python train.py --vocab_size=2048 --hidden_act="swiglu" --norm="rmsnorm" --rope_theta=22400.0 --init_std_o=0.00693 --init_std_up=0.0392 --optimizer="muon" --learning_rate=0.0122 --beta1=0.93 --lr_head=0.00795 --warmup_steps=200 --dataset="wikipedia_en"
Each number is 128 + 24 x the weight over its row's rms, rounded and kept within 0 to 255. Layers, rows and columns count from 0. The size above them is the row's rms in percent of the matrix's.

# layer 12 attention value, 256x256, rms 0.0512, rows 85-105, columns 0-63
size [ 80  82  78  84  84  85  87  82  83  77  81  83  90  91  85  88  88  87  86  90  92]
[[114 127 117 149 157  93 154  81 135 115 152  79 111 107 125  99 117 146 172 117 191 109  99  92 108 126 123 126 125 137 128 171 127  90 115 118 107  77 149  97 118 150 151 139 127 116 143 114 139 161 120 126 115 102 162 128 159 108 140 143 135 125 118 128]
 [166 123 132 158 154 144 127 104 144 132  78  70  97  94 112 136 159 124 157 122 162 157 146 128 110 118 109  84  96 124 113 146  90 155 128 133 152 116  94 111 126 156 120 172 122 140 116 145 116 130 102  99 105 124  84  79 133 101 128 126 138 175 149 175]
 [114  92 136  99 152 114 117 114 118 134 143 114 143 147 167 125 155 157 143 139 163 115 102 107 182 135 114 112 167  80  99 150 131 130 136 132 120 161 136 124 144 132 117 110 106 107  88 147 122 117 151 118 161  92 121 116 129 130  99 130 122  57 108 108]
 [107 159 139 131 173 119 151 159 127 109 102 101  94 121 116 125 190 128 102 151 122 151 135 127  96 126 117 113 106 132 117 162 148 119 143 131 105 155 150 128 100 124 117 128 111 161 150  85 142 142 120 124 131  73  91 130 108  98 128  93 145 114 148 120]
 [161 146 133 124 135 159 151  93 138 104 119 157  99 103 177 126 115 105 116  88 114 112 124 134 143 151 144 145 122 134 107 174 149  73 103 102 150 164 120 107 143 125 149 129  95  92  87  94 170 117 115 109 102 103 143 129 120 143 181 118 114 111 128 113]
 [109  93 142 159  88  91 159 115 128  92  81 138 131 131  90 150 126 140 110 114 138 128 121 106 114 154 155 116 123 174 141 140 133 101 182 139 118 108 142 133 125 123  91 163 143 149 122 136 106 122 129 128 167 165 134 128 109 135 122  68 142 122 122 132]
 [122 160  96  99 151 131 121 124 161  87 153 111 113 115  91 145 163 108 141 105 147 133 170 130 131 111 147 125 102 126 123 164 150 165 125  97 107 123  94 140 142 128 116 136 101 167 139 109 130 121 124 149 142 177 129 106  93 149 133 126 139 126 116 152]
 [ 86 168 158 109 142 144 141 158  99 121 129 127 123 127 124  94 115 186 144 135  89 129 147 149 133 125 157 142  70 161 142 137 129 143  90 105 124 138 156 132 108  57 138 123 160 135 135 145 118 107 128 141 106 100 136 159 174 124 134 131 131 121 110 136]
 [124 161  89 116 128 121 144 150 126 118 131  85 155 133 113 109 117 121 156 116  62 124 114 126 126 153  98 141 143 147 144 163 128 134 145 151 127 141 111 122 109  81 104 159 155 140  72 137 176  95 130 115 120 137 156 136 139 129 112  66 150 140  93 129]
 [129 108 171 127 162 161 106 137 124 141 134 109 128 136  60 143 152 156 124 137 128 157  92  96 140 133 113 105 145 134 138 135 120 129 153 141 134  99 145 151 137 127 104 137 114 130 129 175 126 131 123 149 120 101 118 153  88 149 126 130 136 136 172 139]
 [143 142 170  76 112 164 189 111 122 162 161 152 156 168  91 145  86 158 140 129 113 129 156 147 151 163 122 172 158 105 108  66 133 128 134  98 167 152 118 112 163 115 158 129 118 136 114 114 100 108  99 130 156 129 134 153 152  94 120 137 118 110 143 162]
 [ 89 123 121 117 124  93 146 156 133 127  74 166  94 129 138  78 144 144 109 158 103 144 160 114 108  97 115  81 143 143 117  74 142 170 163 131 151 139 103  96  98 116 110 104 127 132 159 155 120 102 132 100 127 144 108 131 130 194 128  96 116  81 111 125]
 [ 84 141  99 116  73 147  95 143 114 154 124 102  94 128 119 120 110 137 116 138 123 138  97 113 138 138 124 108 153 123  93 119 114 147 141  84 132 146 120 104 144 110 144 139  93 153 103 133 117 134 123 118 140 170 114  97 128 116  88  93  99 132 158 144]
 [134 102 155 100 134 138 139 132 113 159  95 161 116 172 139 123 111  90 170 113 124 127 119 137 127 134 149 136 118  76 118 105 105  64 120 130 120  97 113 133  97  86 132 120 141  89 166 160 125 136 181 151 133 103 144 100 130 117  92 105 165 177 160 148]
 [151 179 122 136 116 118 137 104 129  81 113 151 129  87 115 143 105  93 173 126 165 118 127 140 113 148 155 124 131 123 122 138 154 142 128 134 161 117 157 149  91 120 133 165 153 159 128  85  83 130 113 137 166 145 150 150 115 145 133 152  97 140 153 164]
 [108 155  89 132 121  92  90  96 103 173 104 123 119 159 129 122 129 163 161 152 121 108  69 130  97 145 127  99  75  98 123 146 129 126 156 114 130 101 123 104 113 140 121  43 138  90  89 143 162 134 101 103 121 167 171 114 136 120 154  95 135 103  83  71]
 [175 109 125 134  77 159 117  87 135 116 133 119 100 116 114 155 116 114 138 124  92 168 139 128 118  92 147 128 111 130 108 115 166 114 168 144 152 134 142 153 138 151 129 113 146 125 138 131 117 127 160 131 109 107 138 102 157 180  89 144 158 108 105 150]
 [127 112 126 155 128 153  97 131 142 137 160 151 155 129 130 148 111 139 135 148  85  90 125 110 150  91 108 178 124 127 125 132 118 135 112 165 154 158 183 111  98 166 142 135 155 153 159 142 163 121 101 119 129 102 169 130 119 170 138 114 116 140 167 103]
 [153 114 179 105 108 148 150 133 138 126 131 144 140 143 142 146  78 120 133 143 110 103 147 163 138 115 153 143 175 115 112 130 131 128 118 120 109 152 146 126 112 102  98 102 130 150  94 139 123 105 141 113 106 113 154 114 129 115 138 130  93 114 111 119]
 [106 113 160  86 146 111 173  89 146 114 119 132 112 152 116 152 151 143 112 107 106 131 148 134 117 166 120 134 147 108 126 104 147 141 134 134  97 144 135 156 129 145 110 105  93 139 153 103 130 152  72 140 146 137 112 149 133  83 168  89 151  75 115 131]
 [131 106 125 129 106 172 145 141 172 155 121 135 101  99 155 136 144 114 145 134  79  94 116 127 143 138 142 120 116 139 116 168 131 131 169 153 136  93 134 154 113 131 130 115 141 126 132 161 138 130 136 140 151 168 139 151 127 100 117 127 167 125 146 147]]
# layer 12 attention output (transposed), 256x256, rms 0.112, rows 85-104, columns 0-63
size [ 79  80  81  81  85  88  88  83  85  80  83  86  90  96  92  91  88  90  90  92]
[[142 153 123 128 146  85 110 114  98 105 146 133 145 137 136  98 136 126 124 129 136 122 146 144 117 150 119 100  87 102 143 125 142 136 106 150 129 167 177 181 122 127 166  99 115 165 138 131 102 114 132 105 126 136 119 130 105  75 121 129 101 141 146 150]
 [109 123 131 111  90 123  99 166 104 135 130  69 125 134 127 134 101  91 131 139 120 136 136 107 132 160 146 211  86 145 143  66 155 155 157 125 121  91 134 138 139  87 104 128 165 126 102 139 137 145 126 143 111 139 152 134  91 154 125 120  90 132  78 136]
 [170 123 156 107 137 111 121 155  87 137 141 145 120 131 137 138 147 115 136  98 119 106 102 121 103  89 145 165 144 110 152  88 156 120 106 126 129 125 218 144 119 149 161 126 177 133 115 123 133 150 120 113 120 124 147 110 100 144 168 107 110 124 133 123]
 [110 154 142 120 122 131  99 109 118 107 127 149 145 153  88 131  78 140 140 109 117 128 131 137 113 118  84 145 133 123 114 116 122 138 151 122 131  93  88  76 151 153 160 110 101 155 119 160 125 153  79 111 156 141 150 154 134 118 139 128 151 108 157 132]
 [124  92 120 121 125 111 129 106 109 167 158 121 174 135 121  77 135 108 117 141 135 153 141 132 151 132 153  75 152 139 148 113 120 150 113 161  93 122 127 143 169 164 123 104 143 117 110 133 127  98 117 142 127 114 151  80 130 184  89 130 151 164 114  70]
 [ 89 134 130 166 120 105  94 153 115 123 114 126 105 149 154  95  92 138 101 115  95 128 112 150 157 111 125 139 145 140 134 129 147 157  97 148 125 129 114 158 131 176 119 141 106 116 120  90 132 110 129 111 133 136 139 103 133 126 184 137 135 122 137 103]
 [134  91 113 154 101 113 120 117  77 155 125 111 124  87 111 143 133 161 141 107 125  96 121 125  97 182 139 112 119 138 128 109 154 124 137 119 152 100 154 152  80 111 117 126 101 101 140 100 137  92 108  90 144 124 133 141 133  58 109  99 125 116  80 166]
 [111  89 121 127 116 128 156  99 140 141 111 150 132 130 100 113 180 126 167 157 165 106 105  90 101 123 112 116 157 140 156 159 169 119 106 116 155 152 134 144 121 121 143 141 141  80 155 126 114  90 150  88 173 117 130  88 122 157  92 100 135 127 153 146]
 [109 185  80 144 124 109 114 124 133 152 128  88 112  87 113 129 122 136 161 151 130 102 131  92 152 113 136 118 127 115 180 117 106 131 149 147  92  85 147 141 145 190 121 118  99 129 115 118 125 124 140 115  53 136 133 110 115 138 153  98 143 124 128 139]
 [109  86 148 132 126 129 145 156 181 109 135 157 135 145 129 116 119 157 127 131 174 185 125 161 129  98 162 129 120 161 169 130 113 162 108 145 149 114 147 123 112 100 127 163 120 111 113 102 123 133  96 101 171  95 107 122 136 164 132 115 151 143 132  81]
 [150  97 131  74 152 137 139 175 124 140 108 204  89  75 128 121 116  53 107 142 127 134 142 126 156  85 116 119 117 122 137 140  92  96 129 117  44 103 108 171 151 125 107  99 119 143 180 160 134 109 179 142  98 145 116 150 128 111 139 100 109 140 139  76]
 [141 124  80 104 121 120 112 120 132  85 152 153 140 109 126 154  82 145 127 151 177 130  81  98 132  86 165 109 144 114 150 136 163 125 124 148 103  86 167 162 108 133 191 125 135 129  93  88 133 100 110 109 119 148 111 112 139  94 123 121  97 148  90 122]
 [101 137 161 143 155 113 167 118 105 121 108 140 112 135 113 121 144 116 111 119 121  92 129 100 159 147 125 131 139 117 138 118 110 175 157 162 132 117 139  62 142 100 123 139 128 124 113 133 104 115 104 120 119 136 106 130 159 134 132 132 181 120 117 114]
 [105 138 111 107 163 145 160 118 115 181 132 128 107 127 126 114 181 152 115 131 145 125  83 118  96 129 111 142 141 117  89 120 134  94 160  89 142 131 150 142 122 137 130 148 138 121  93 167 163 136 132 151 131 155 116 166 156 122 162 159 114 121  91 141]
 [165 119 103 137 107 159 144 110 101 139 139 139 128 135 136 134 162  81 121 129 124 154 149 121 135 152 130 124 171 144  79 148 103 102 147 130 131 122 103 107 106 139 138 108 161 127  95 102 186  98 158 120  91 112 169 135 132 131 128 130 145 102 111 110]
 [139 134  97 111 107 140 132 140  96 134 139 157 127  98 155 132  83 128 159 165 120 122  96 116 129 134 128 152 152 120 123 161 109 138 143 117 148 140 118 140 117 121 118 120 129 125 105 151 144 135 115 105 148  81 108 163 140 178 132 128 121  85 142 150]
 [127 126 122  83  94 116 162 107 109 148 126 134 142 136 155 167 131 125 147 123 121 109 132 114 144 107 133 147 117 111 136 124 101 155 148 117 140 177 122 156 128 143 101 160 147 117 110 121 107 106 122 123 144 112 135 145 122 127 160 149 132 130 111 169]
 [146 128 122 163 117 139 102 130 143 128 123 111 137  79 112 125 145 114 146 124 152 110 114 164 129 109 120 169  78 158 146 113 136 144 113 110 172 130  93 128 104 127 110 113 123 130 114 117 178 127 104 138  61 125 143 139 139 112 128 139 113 127  99 143]
 [126 119 170 115 111 129 118 129 131 164  93 124 129 129 132 134 146 120 174 128 164 145 141  83 141 132 145 102  91 127 147 147 167  87 128 104 146 159 133  94 121 116 139 135 126 119 154 119 120 148 102 149 158 174 145 106 126 137 109  96 128 152 174 129]
 [110 171 117 128 119 121  75 134  90 117 153 125 134 170  93 101 122 107 141 112 129 178  82 181 133 108 111 120 168 168 120 109 126  98  81 134 125 106 147  92 130 150 123 141 130 154 142 145 108 164 136 131 147 155 158 103 105 177 113 126 115 162 111 130]]
# layer 12 attention query, 256x256, rms 0.0354, rows 96-127, columns 0-63
size [ 80 106  94  80  80  91  92  92  99 100  98  94  98  96 101  98 100 104 108 104 105 108 106 106 103 103 106 111 109 102 106 106]
[[ 92 133 141  99 126 163 112 119 139 136  98  76 125  88 128 133  99 132 118 115 160 134 130 145 168 129 118 134 123 139 110 120 114 191 101 101 107 131 154 123  93 147 140 151 154 115 119 133 129  78 115 143  86 158  94 135 129 133 175 146 117 164 137  96]
 [120 122 120 101 135 102 153 107 111 113 117 145  80 132 169 167 116 136 130 124 169 172 104  89 151  77 128 136 139 140 125 117 121 163 189 124 122 110 138 125 104 141 180 153 127 118 140 140 136 130 111 123 141 146 102 154 139 105 153 149 153 142 135 168]
 [170 109  95 116 133 123 134 129 119  88 101 112 110 171 137 172 130 156 119 112 141 144 109 129 120  77  85 121  99 110 130 155 156 193 208 101 136 161 108 137 131 141 159 127 141 113 109 125 134 148 107 120 129 162  76 115 173  97 158 149 140 161 111 188]
 [143 133  69 118 112  86 123 159 109 144 124 124  86 153 163 154  95 138  78 129 170 109 101 110 130  87 137 139 135 140 152 139 154 184 151 139 159 159 134 130 100 108 192 138 126 124 137 148 103 108 132 107 118 140 111 108 120 103 126 105 162 159 119 141]
 [126 104 156 146 156 181 132 119 118 113 140 130 101 126 111 113 100 131 129 141 123 109 149 127 130 160 166 105 141 119 149  96  94 118  74 150 121 119 148 126 150 100 124 114 119 137 104  83 149 104 184 116 154 119 172 178 111 130 106 127 140  88 152 144]
 [128 142 127 104 148 154 109 106 167 108  99 112 127 163 123  98 150  90 109 120 149 115 139 129 139 137 128 117 108 136 120 133 171 132 116 143 158 139 141 113 144 161  96 145 138 167 133 158 114  92 139 141 123 136 168 127 117 135 115 148 138 114 107  67]
 [129 136 116 138 139 103 110 107 127 128 166 109 153 117  91 140 134 115 164 109 123  88 132  65 116 148 120 158 136 115 113 138 131 141 131 130 134 134 141 117 156 101 150 109 121 127  97 115 130 143 144 142 129 130 154 148  83 154 140 107  90 114  96 124]
 [107 130 152 140 132  93  78 134 148 113  90 134 128 125 124 188 111 148 170 140 137 106 171 144 160 116 115  97 137 119 124 126 138 146 143 134 111  91 122 121 138 147 111 124 118  90 137 109 122 106 112 173 111 166  90 100 134  71 132  89 136 149 156 146]
 [147 102 126 106 163 195 142 119  84 168 144 131 139 188 158 159 139 122  87 123 123 145 104 114 119 163 167 132 169 142 114 162 116 166 113 156 118 118 132 154 128 105 193 135 142 137  90  95 123 120 171  98  68 147 168  96 117 142 147 143 136 161 140 105]
 [ 85 169  96 132 152 124  90 136 144 134 132  80 139 142 182 103 106 128  68 170 112 102 131 136 122 145 158 111 125  99 142 135 163 109  53 134 147 125 130  99  97  92  98  80 119  97 128 114 133 115 151  94 136 142 120 140 145 150 115 161 129 121 132 128]
 [165 144 149 142  86  93  99  99 195 112 132  97 159 105 144  73 156  97 131 123 133  90 136  79 147 167 149 114 116 117 112 138 140 112 119 135 146 137 136 120 149 152  81 143 144 126 116  68 129 181 146 170 106 103 134 137 128 133 118 132 129 132  95 130]
 [ 96 122 183  98 110 125 149 138 113 172 112 130 129 112 160 159 128 102 170 118 129 157 147 160 170  89 108 113 169 107 161 101 152 175 133 123 116  95 130 125 139 114 151  98 146 176  83 103 131 137 109 133 143 137 104 117 125 134 143 103 142 130 118 143]
 [147 111 146 129 142 138 121 129 168 130 112 106 117 129 155 136 138 134 132 106 138 169 122 148 154 139 112 167 141 122 147 149 124 162 125 160 127 117 136 134 134 132 112 113 132 124 115 159 110  94 113 147 143  97 125 155 118 169 130 133 141 105 124 118]
 [ 91 173  76 152 140 124 119 155 104 120  97 144 133 172 122 165 106  97 133 130 126 120  82 163 140 162 126  78 123 120 140 158  78 132 156 130 149 129 144 134  97 115 152 124 135 114 117 101 145 120 125 148 113 136  95 128 119 119 124 122 145  93 129 116]
 [128 128 141  93 136 151 167 158  67  87 118 152 129  69  79 105 133 159 121 114 110 148 114 174 142 180 123 103 133 166 107  99 113 141 116 183  87  97 119  97 157 138 137  70 105 143 107 148  77 151 125 132 111 138  94 147 113 131 142 166 151 106 125 122]
 [148 149 108 118 125 146 122 135 119 122 121 143  99 168  97 140 149 135 144 133 148 113  78  67 114  76 129 113  88 162 108 126 152 160 115 113 117 194 157 131 131 111 166 168 106 174 122 127  80 153 129  66 162 165 112 148 100 139 167 102 146 148 115 137]
 [138 124 135 130  98 107 100 134 127 160 100 100 141 151 134 190 107 106 134  79 124 109 117 141 118 107 116 115 134 140 142 134 114  97 104 121 147 130  95 150  96 147 154 160 150 146 132 142 144 162 133 162 107 135 120 132 143  99  96  90 131 108 118 152]
 [152 119  97 140  95 123 113 175 135 142 174 129  91 124 139 144 167 107 149 153 125 114 124 132 134 102 116 138 163 136  81 115 148 127 133 128 104 128 121 138 136 115 114 140 149 124 158 131 133 134 129 109  77 126 148 151 171 115 133 102 125 127  97 106]
 [120 127 145 154 112 146 110 156 148 101 134 146 104  76 122 165 121 110 157 123 120 141 160 136 160 130 171  90 159 131 131  88 106 149 113 150 104 148  99 127  99  72 124 123 121 194 111 118 133 151 119 121 145 148 120 156 107 114 123 160 131  73 135  87]
 [143 148 124 119 166 138 120 117 134 139 139 128 152 150 116 153 114 135 158 116  93 112 120 141 127 159  63 118 110 158 120 155 139 118 102 131 111 145 130 156 110 115 158 103 122 143 177 130 103 139 128 133 171 134 104 145 147 144  64 113 189 143 130 125]
 [130 141  93  94 174 140 152 127 124 119 165 149 116  94 127 106 121 107  93 118 126 130 136  99 118 150 118 147 121 127 133 119 114 149 141 177  87 183 141 135  98 124 148 132  85  85 173 134 109 118 120 165 115 172 144 139 128 137  95 137 114  97 151 133]
 [131 148  75 151 134 135 107 145 118 104 147 106 101 176 144 123 147 143 112 141  72 120  96 136 135 125  90 150  87 149 125 158 150 111 104 145 121 114  94 141 123  84 101 113 137 148 139 132 124 106 150 148  93 120  75 107 144 131 139 105 158 199 124 132]
 [119 110 145 141 121 129 127 120 138 152 177  72 121 112  91  68 143 128 174  93 109 116 165 170 134 103  95 157 108 167 161  71 110 164 134 119 121  81 145 125 143 129 106 146 172  81 143 112 191 145 111 117 136 144 136 101 125 147 149 161 114 121 133 170]
 [110 149 118 146 119 127 118 114 117  83 129 138 134  94 131 142 141  91 141 138 139 148  92 138 105 122  85 129  98 140 117 127 143 172 119  77 106 115 111  82 134 146 137 116 145  97 115 142 160 130 131 102 152 129 146 125 157 139 137  75 159 143 149  98]
 [126 128 103 131 155 106 148 125 140  95 148 114 104 148 155 110  87 113 189 101 128 113 172 102  99 118 111 144 142  82 114 138 104 119 124 100 108 133 155  99  99 159 131 121 147 149 169 127 105 143 117 126 124  80 144  97 102 151 117 144 116 169 152  97]
 [127 158 152 121 146 124 143 128 122 111 124 152 147 161 132  94 111 144 155 119  87 141 112 166 108 107 158 124  98 150 155 126 155 134 135 160 140 138  99 105 156 187 103 196 133 103 116 122  46 129 111 115 161 147 148 203  67 131 122 109 119 111 126  79]
 [130 134 107 124 130 129 120 167 102 170 130 161 117  89 128 130 136 129  91 133 127 116 155 108 136 115 141 107 103 131 129 169 161 151  96 152 151 119 152 116 149 110 109 134 134 117 152 123 148 124 156 106 162 140 161 116 161 145 103 116 139  86 123 109]
 [135 118 115 140 155 134 165  87 124 118 122 117 148 168 154 115 122 122 113 121 139 108 129 145  62 118 118 117 160 156 152 154 128 131 154 137 137  99 102 151 117 168 101 113 147 106  82 104  87  93 107 105 130 114 104 128 109 138 134 168 181  91 117 140]
 [123 125 153 149 121 108 138 136 115 129 152 144 133 148 157 100  89  87 128 158 170 172 163 154 162 125 102 126 149 155 122 160 105 115 102 128  64 122 112 143 166 107 149  94 122 112 135 134 138  81 128 102 125 114 146 133 132  87 116 143  87 130 140 136]
 [141 135 130 127  97  85 131 154 114 117  84  96  87 124 162 133 116  72 144 120 131 109 119 110 114 175 127 113 105 126  91 152 146 106  97 172 120 149 130 111 162 143 147 146 168 102  85 163 144 168 105 115 184 115 118 104 112 102 149 177 151 136 134 144]
 [107 165 141 113 152  97 105 145 147 132 113 150 108  92 136 101  77 167 156 145 120 101 137 149 107 130 145 114 112 120 132 121 100 149 130 133 124 133 142  84  90 140 146 156 123 154 155 136 132 126 150 134 115 153 136 123 155  82  72 127 154 149 125  91]
 [114 142  87 110  87 149 149 127 124 138 147 138 162 123 141 147 125 138 123 144 127 121 154 108 117 156 158 119 174 120 142 142 116 123 134 117 153 162 166  97  93 126 111 151 116  20  98 163 106 126 143 124 113 112 126 145 127 158 150 155 141 145 133 106]]
# layer 12 attention key, 256x256, rms 0.0361, rows 96-127, columns 0-63
size [ 86  84  95  86  92  86  89 101 107  99 104  97 102 105 101 103 107 105 107 107 104 104 107 104 101 104 104 112 107 105 105 104]
[[118 114 144 172 113 151 147 141 136 173 115 142 134 141  98 125 150 155 128 150 142 113 143 161  57 145 165 143 143 129 152  64  92 136 131 169 111 126 118 143 141 145 106 138 132 157 153  91  88 145 142 121 175 107 101 130 119 145 109 121 139  96 138 158]
 [111 114 128 132 134 145 126 107 120  84 180 117 126 164 121 116 118 114 112 135 108 141 143 125 111 139 125 167 117 111  99 164 136  84 133 141 135 145 119 114 100 114  97 139  81 100 132 142 135  88 145 125 109  98 144 130 118 157 164 125 155 150 156 141]
 [113 107 136 131 121 115 113  89 159  96 134 117 156 135 162 121 148 156 132 125 100 134 105 114 116 153 135 122 124 157 107 132 104 136 104 132 158 157 131 102 117 125 114  97 127 139 139  74  99  97 129 135 117 106  71 132 120 128  98 120 176 100 139 106]
 [115  70 108 132 113 164 136  86 151 113 145 135 102 153 102 184 109 114 121  88 149  92 120 124 132  85 117 115  86 131 145 193 116 116 104 103 124 145 171 129  94  88 140 110 159  72 122 141 153 176 157 152 111 131 153 154 132 111 138 116  97 130 134 147]
 [ 92 160 147 146  96 100 110 130 102 121  91 114 134  81  98 125 154 147 164 120 138 160 122 116 141 117 132  90 163 105 107 101 143 132 135 114 149 138 120 111 132  84 140 104  94 159 101 112 120 162  96 137  77 104 115 115 120 107 104  98  70 104 159 123]
 [128 113 132 165 123 112 119 118 142 119 139 123 101 137 143 141 115 118 131 116  84 144 120 147 150 124 114  94 127  90 117  99 140 113 119  73 163 121 142 154 140 147 117 133  94 172  99 151 170 109 105 113 173 115 134 138 159 118 150 103  90 123 153 158]
 [111 138 138  94  87  98 124 110 104 124 114 149 150 151 152 127 129 120  99  97 122 147 105  92 110 147 130 157 114 106 115 147 111 119 169 134 118 108 141  90 118 111 115 139 106 153 123 154 101 126 119 172  97 165 105 136 130  97 156  95 115  99 133 126]
 [151 121 129 167 128 166 155  98 122 122 172 141 131 111 127 108 126 106  99 144 118  83 135 144 101 103 137 107 162 165 111 120 131 171 125 121 129 125 110 142 132 166 117 116 148 143 111  75 128 158 138  99 124 115 107 156 163 129 127 141  83 115 144 111]
 [132 144 139  95 113 141 129 112 110  86 132 132 108 119 116  99 107 131 164 135 170 109 102 128 207 116  91 139 144 122 131  76 150 101  92 117 132 102  50 147 145 181 150 114 144 175 126 117 126 154  85 154 162 147 133 143 122  92 111 113 196 124 130 118]
 [102 101 139 166 160 113 153 158  90 143 142 106  63 108 130 128 133 116 172 168 133 117 146 133 124 117 121 151 179 120  97 112 144 118 134  90 129 142 117 147 157 110 149  83 127 136 153 148 114 135 122 157 117 116  99 144 119 138 122  88  91 118 145 133]
 [149 126 150 132 104 153 121 107 144 107 147 130 114 127 141 155 108 156  86 150 114 136 143 122  89 108  70 131 143 107  98 110  90 100 168 148 158  95  79 103 128 111 112 118 113 101 136 140 141 154 156 134 146 142 152 147 135 151 120 145 113 144 126 144]
 [129 126 144  92 123 147 145  99 135 164 108 102 106 179 105 150 100 106 130  97 133 147 130  93 141  79 128 118 142 146 144 106 163 106 145 150 108 151  93 126  86 164 133 168 131 145 121 131 111 169  98  93 126 150 110 108 109 109 148 168 140 109 166 120]
 [122 122 141 144 160 144 140  94 125 117 111 131 118 159 114 147 103 125 133 135 107  96 174 135 129 175 148 112 106 139 156 124 138 104 161 110 111 119  98 102 115 158 135 152 107 161 152 135 131  99 133 133 175 115 155 147 112 138 158 153 106 156 129 139]
 [116 101 157 129 121 153  70 141 157 136  98 153 110 169 104 152 148 111 153 172 138 141 159  99  97 103 156 108  89  92 121 136 101 134 146 144 140 135  82 163 143 152 108 117 137  98 167 137 128 158 178 100 156 109 120 155 145 110 109 157 133 103  81 139]
 [133 146 152  76  86 129 116 147 130 113  69 135 129 101  99  91 107 163 129 109 132 111 155 175 123 128 144 138 169 149 159 132 117 129  82 164 119  88 109 105  96 125 145 138 141 180 152 157 136 126 160  94 127 118 190 126 115 113 109  98 155 185 138 121]
 [134 118 155 101 124 130 113 113 127 138 110 114 148  93 155 115 139 154 101 118 137 157 148 119 120 141  75 150 145 104 137  48 160  91 138 135 152 142 134 121 110 115 144 123 130 138 125 101 104 135 138 167 155 156 146 128 107 127  90 115 149  95 140 123]
 [147 152  90 163 145  80 157 139 119 112 136 104 109 125 120 114 116 175 153 120  97 117 156 150 127 135 132 125 182 131 109 116 128 119 126 141 131 133 117  89 158 134 117 133 127 127  74 122 124 139 100 126  97 136 114 177 120 138 133  95 109 104 154 146]
 [158 120 170 152 110 113 124 171 117 143 133 123 156  86 135 144  91 126  97 162 118  74 128 144 161 142 137 129 155 149 147  75 144 122 124 124 158 114 120 151 157 116 136  89 108 182 157 144  90 133  62 115 103 137 141 133 105 105 134 109  92 129 108 126]
 [205  82 175 138 121 170 118 135 101 101 108 122 132 127 134 117 132 153 182 122  97  74 114 123 132 157 121 105 105  85 173  99 138 131 143 164 131 122 102  97 150 118 132 117 115 118 120 154 100 135 115 131 123 128 131 183 141 105 116 153 153 136  95 150]
 [153  87 111 128 141 118 108 151 109 136 166 129 122 134  53  68 173 107 125 130 155  86 183 160 132 113 126 112 170 160 124 130 176 138 106  93 167 170 144 137 139 147 130 132 130 110 145  99 109 144 117 142  98 140 138 143 144  90 131 114 175 160 153 126]
 [103 119 141 118 158 148 143  99  80 150 105 126 103 154 117 129 159 103 117 103 124  87 142 165 126  86 116 163 134 118 175 121  37  84 133  76 108 113 123 114 153 150 116 162 125 126 124  99 127 173 110 106  83 176 151 134  96 147 108 152 114 170 140 129]
 [170 141 125 147 155 123  92 122 104  93 183  94 112 168 102 123 131 126 159 122 144 120 117 154 110 136 135 106 106 114 148 151 115 134 126 130 145  85 131 175 184 102 136 125 101 173 120 100 122 111 119 140 119 120 137 136 135 100 109 140 134 119 136 155]
 [142 112 135  76 142 146 121 148 107 145 145 133  96  90  84 106 124 137 125 130 117 140 145 169  96 107 132 122 139 145 109 133 130 128 106 121 126 148 152 142 135 144 100 141 174 129 145 118 139 114 147  89  96 117 123 151  92 125 152 138 129  69 127 145]
 [140 130 129  84 154 100 118 109 134 148 110  79 129 134 141 164 104 145 111 119 115 138  90 121 126 102  85 122 146 167 132 158 111 133  98 136 169 139 155 119 150 110 119  74 133 111 156 132 101 141 116  90  92 107 136 102 104 105 136 108 125 106 157 121]
 [147  95 150 118 148 116 109 157 127  98 105 111 119 118 122 125  94 121 164  99 132 149 102 103 157 121 121 124  85 148 165  90 154  79 124 126 135 109 142 121 138  94 143 153 101 109 155  82 122 147 131 127 124  97  82 163 109 150 121 125 110 140 125 123]
 [ 99 152 111 123  94 152 120 125 143 128 129 142 135 122 124  79 104 122 117 103 129 103 131 125 152 113 133 196 143 151 141 118  93 161 100 157 104 165 129 155 104 126 144 119 146 122 118  98  95  86 127 111 109 103 164 134 100 119 133 154  59 116 159 188]
 [120 116 158 145 124 171 101 107 165 112 139  61 127 143 139 156 171 110 155 142 127 173 104  99 114 183 146 160 141 160 125 103 184 141 155  91 143  92 134  96 167 167 126  96 158 121 124 145  95 140 113 105 127 122 106 101 148 130 148 159 134 132 145 132]
 [114 118 172 152 174 110 170 118 108 159 142 112 149 110 156 138 141 149 104 136 136 115 133 108 109  80 173 126 115 162 153  78 146 123  89 167 161 115 110 168 145 111 146 134 118 141 124 117 173 128 117 154 150 104 104 102 141 153 136 149 171 147 101  93]
 [ 78 161 144  74  79 133  98 170 133 149 121 112  72 124 159 146 112  97  90 140  86  65 136 122 160 117 154 110 126 117 133 117 102 123 136  82 107  90 139 159 105  99 110 139 108 132 125 141 132  94 156 159  85  85 101 163 139 101 111 105 143 136 114 152]
 [120 165 114  98 153 110 104 147 179 142 123 110 166 122 174 158  77 180 122 112  89 154 147 173 134 115  92 118 102 114 155  89 134 127 143 150 117 141 144 140 166 132 133 155 146 110 150 153 151 127 126 125 140 140  82 113 144 114 101 161 104 122 163 144]
 [146  89 145 118 139 133 124 170 135 134 147 133 149 102 137 116 118 144 115 136 139 144 112 156 129 140 138 116 153 148 119  95 103 156 141 159  95  99 104 151 143 184 104 137 134 150 125  99 133 120  99  96 173 147 138 111 174 146 160  77 133 106 138 133]
 [115 122 132  93 141 109 123 152 115 118 157 144 119 119 155 119 137 113 113 107 154 119 144  94 120 107 149 163 159 159 134 151 112 112 113 142 176  91 138 130 121 144 154 121  65 114 142 192 136 106 175 151 138 116 140 123 135 142 123 108 113 132 118 124]]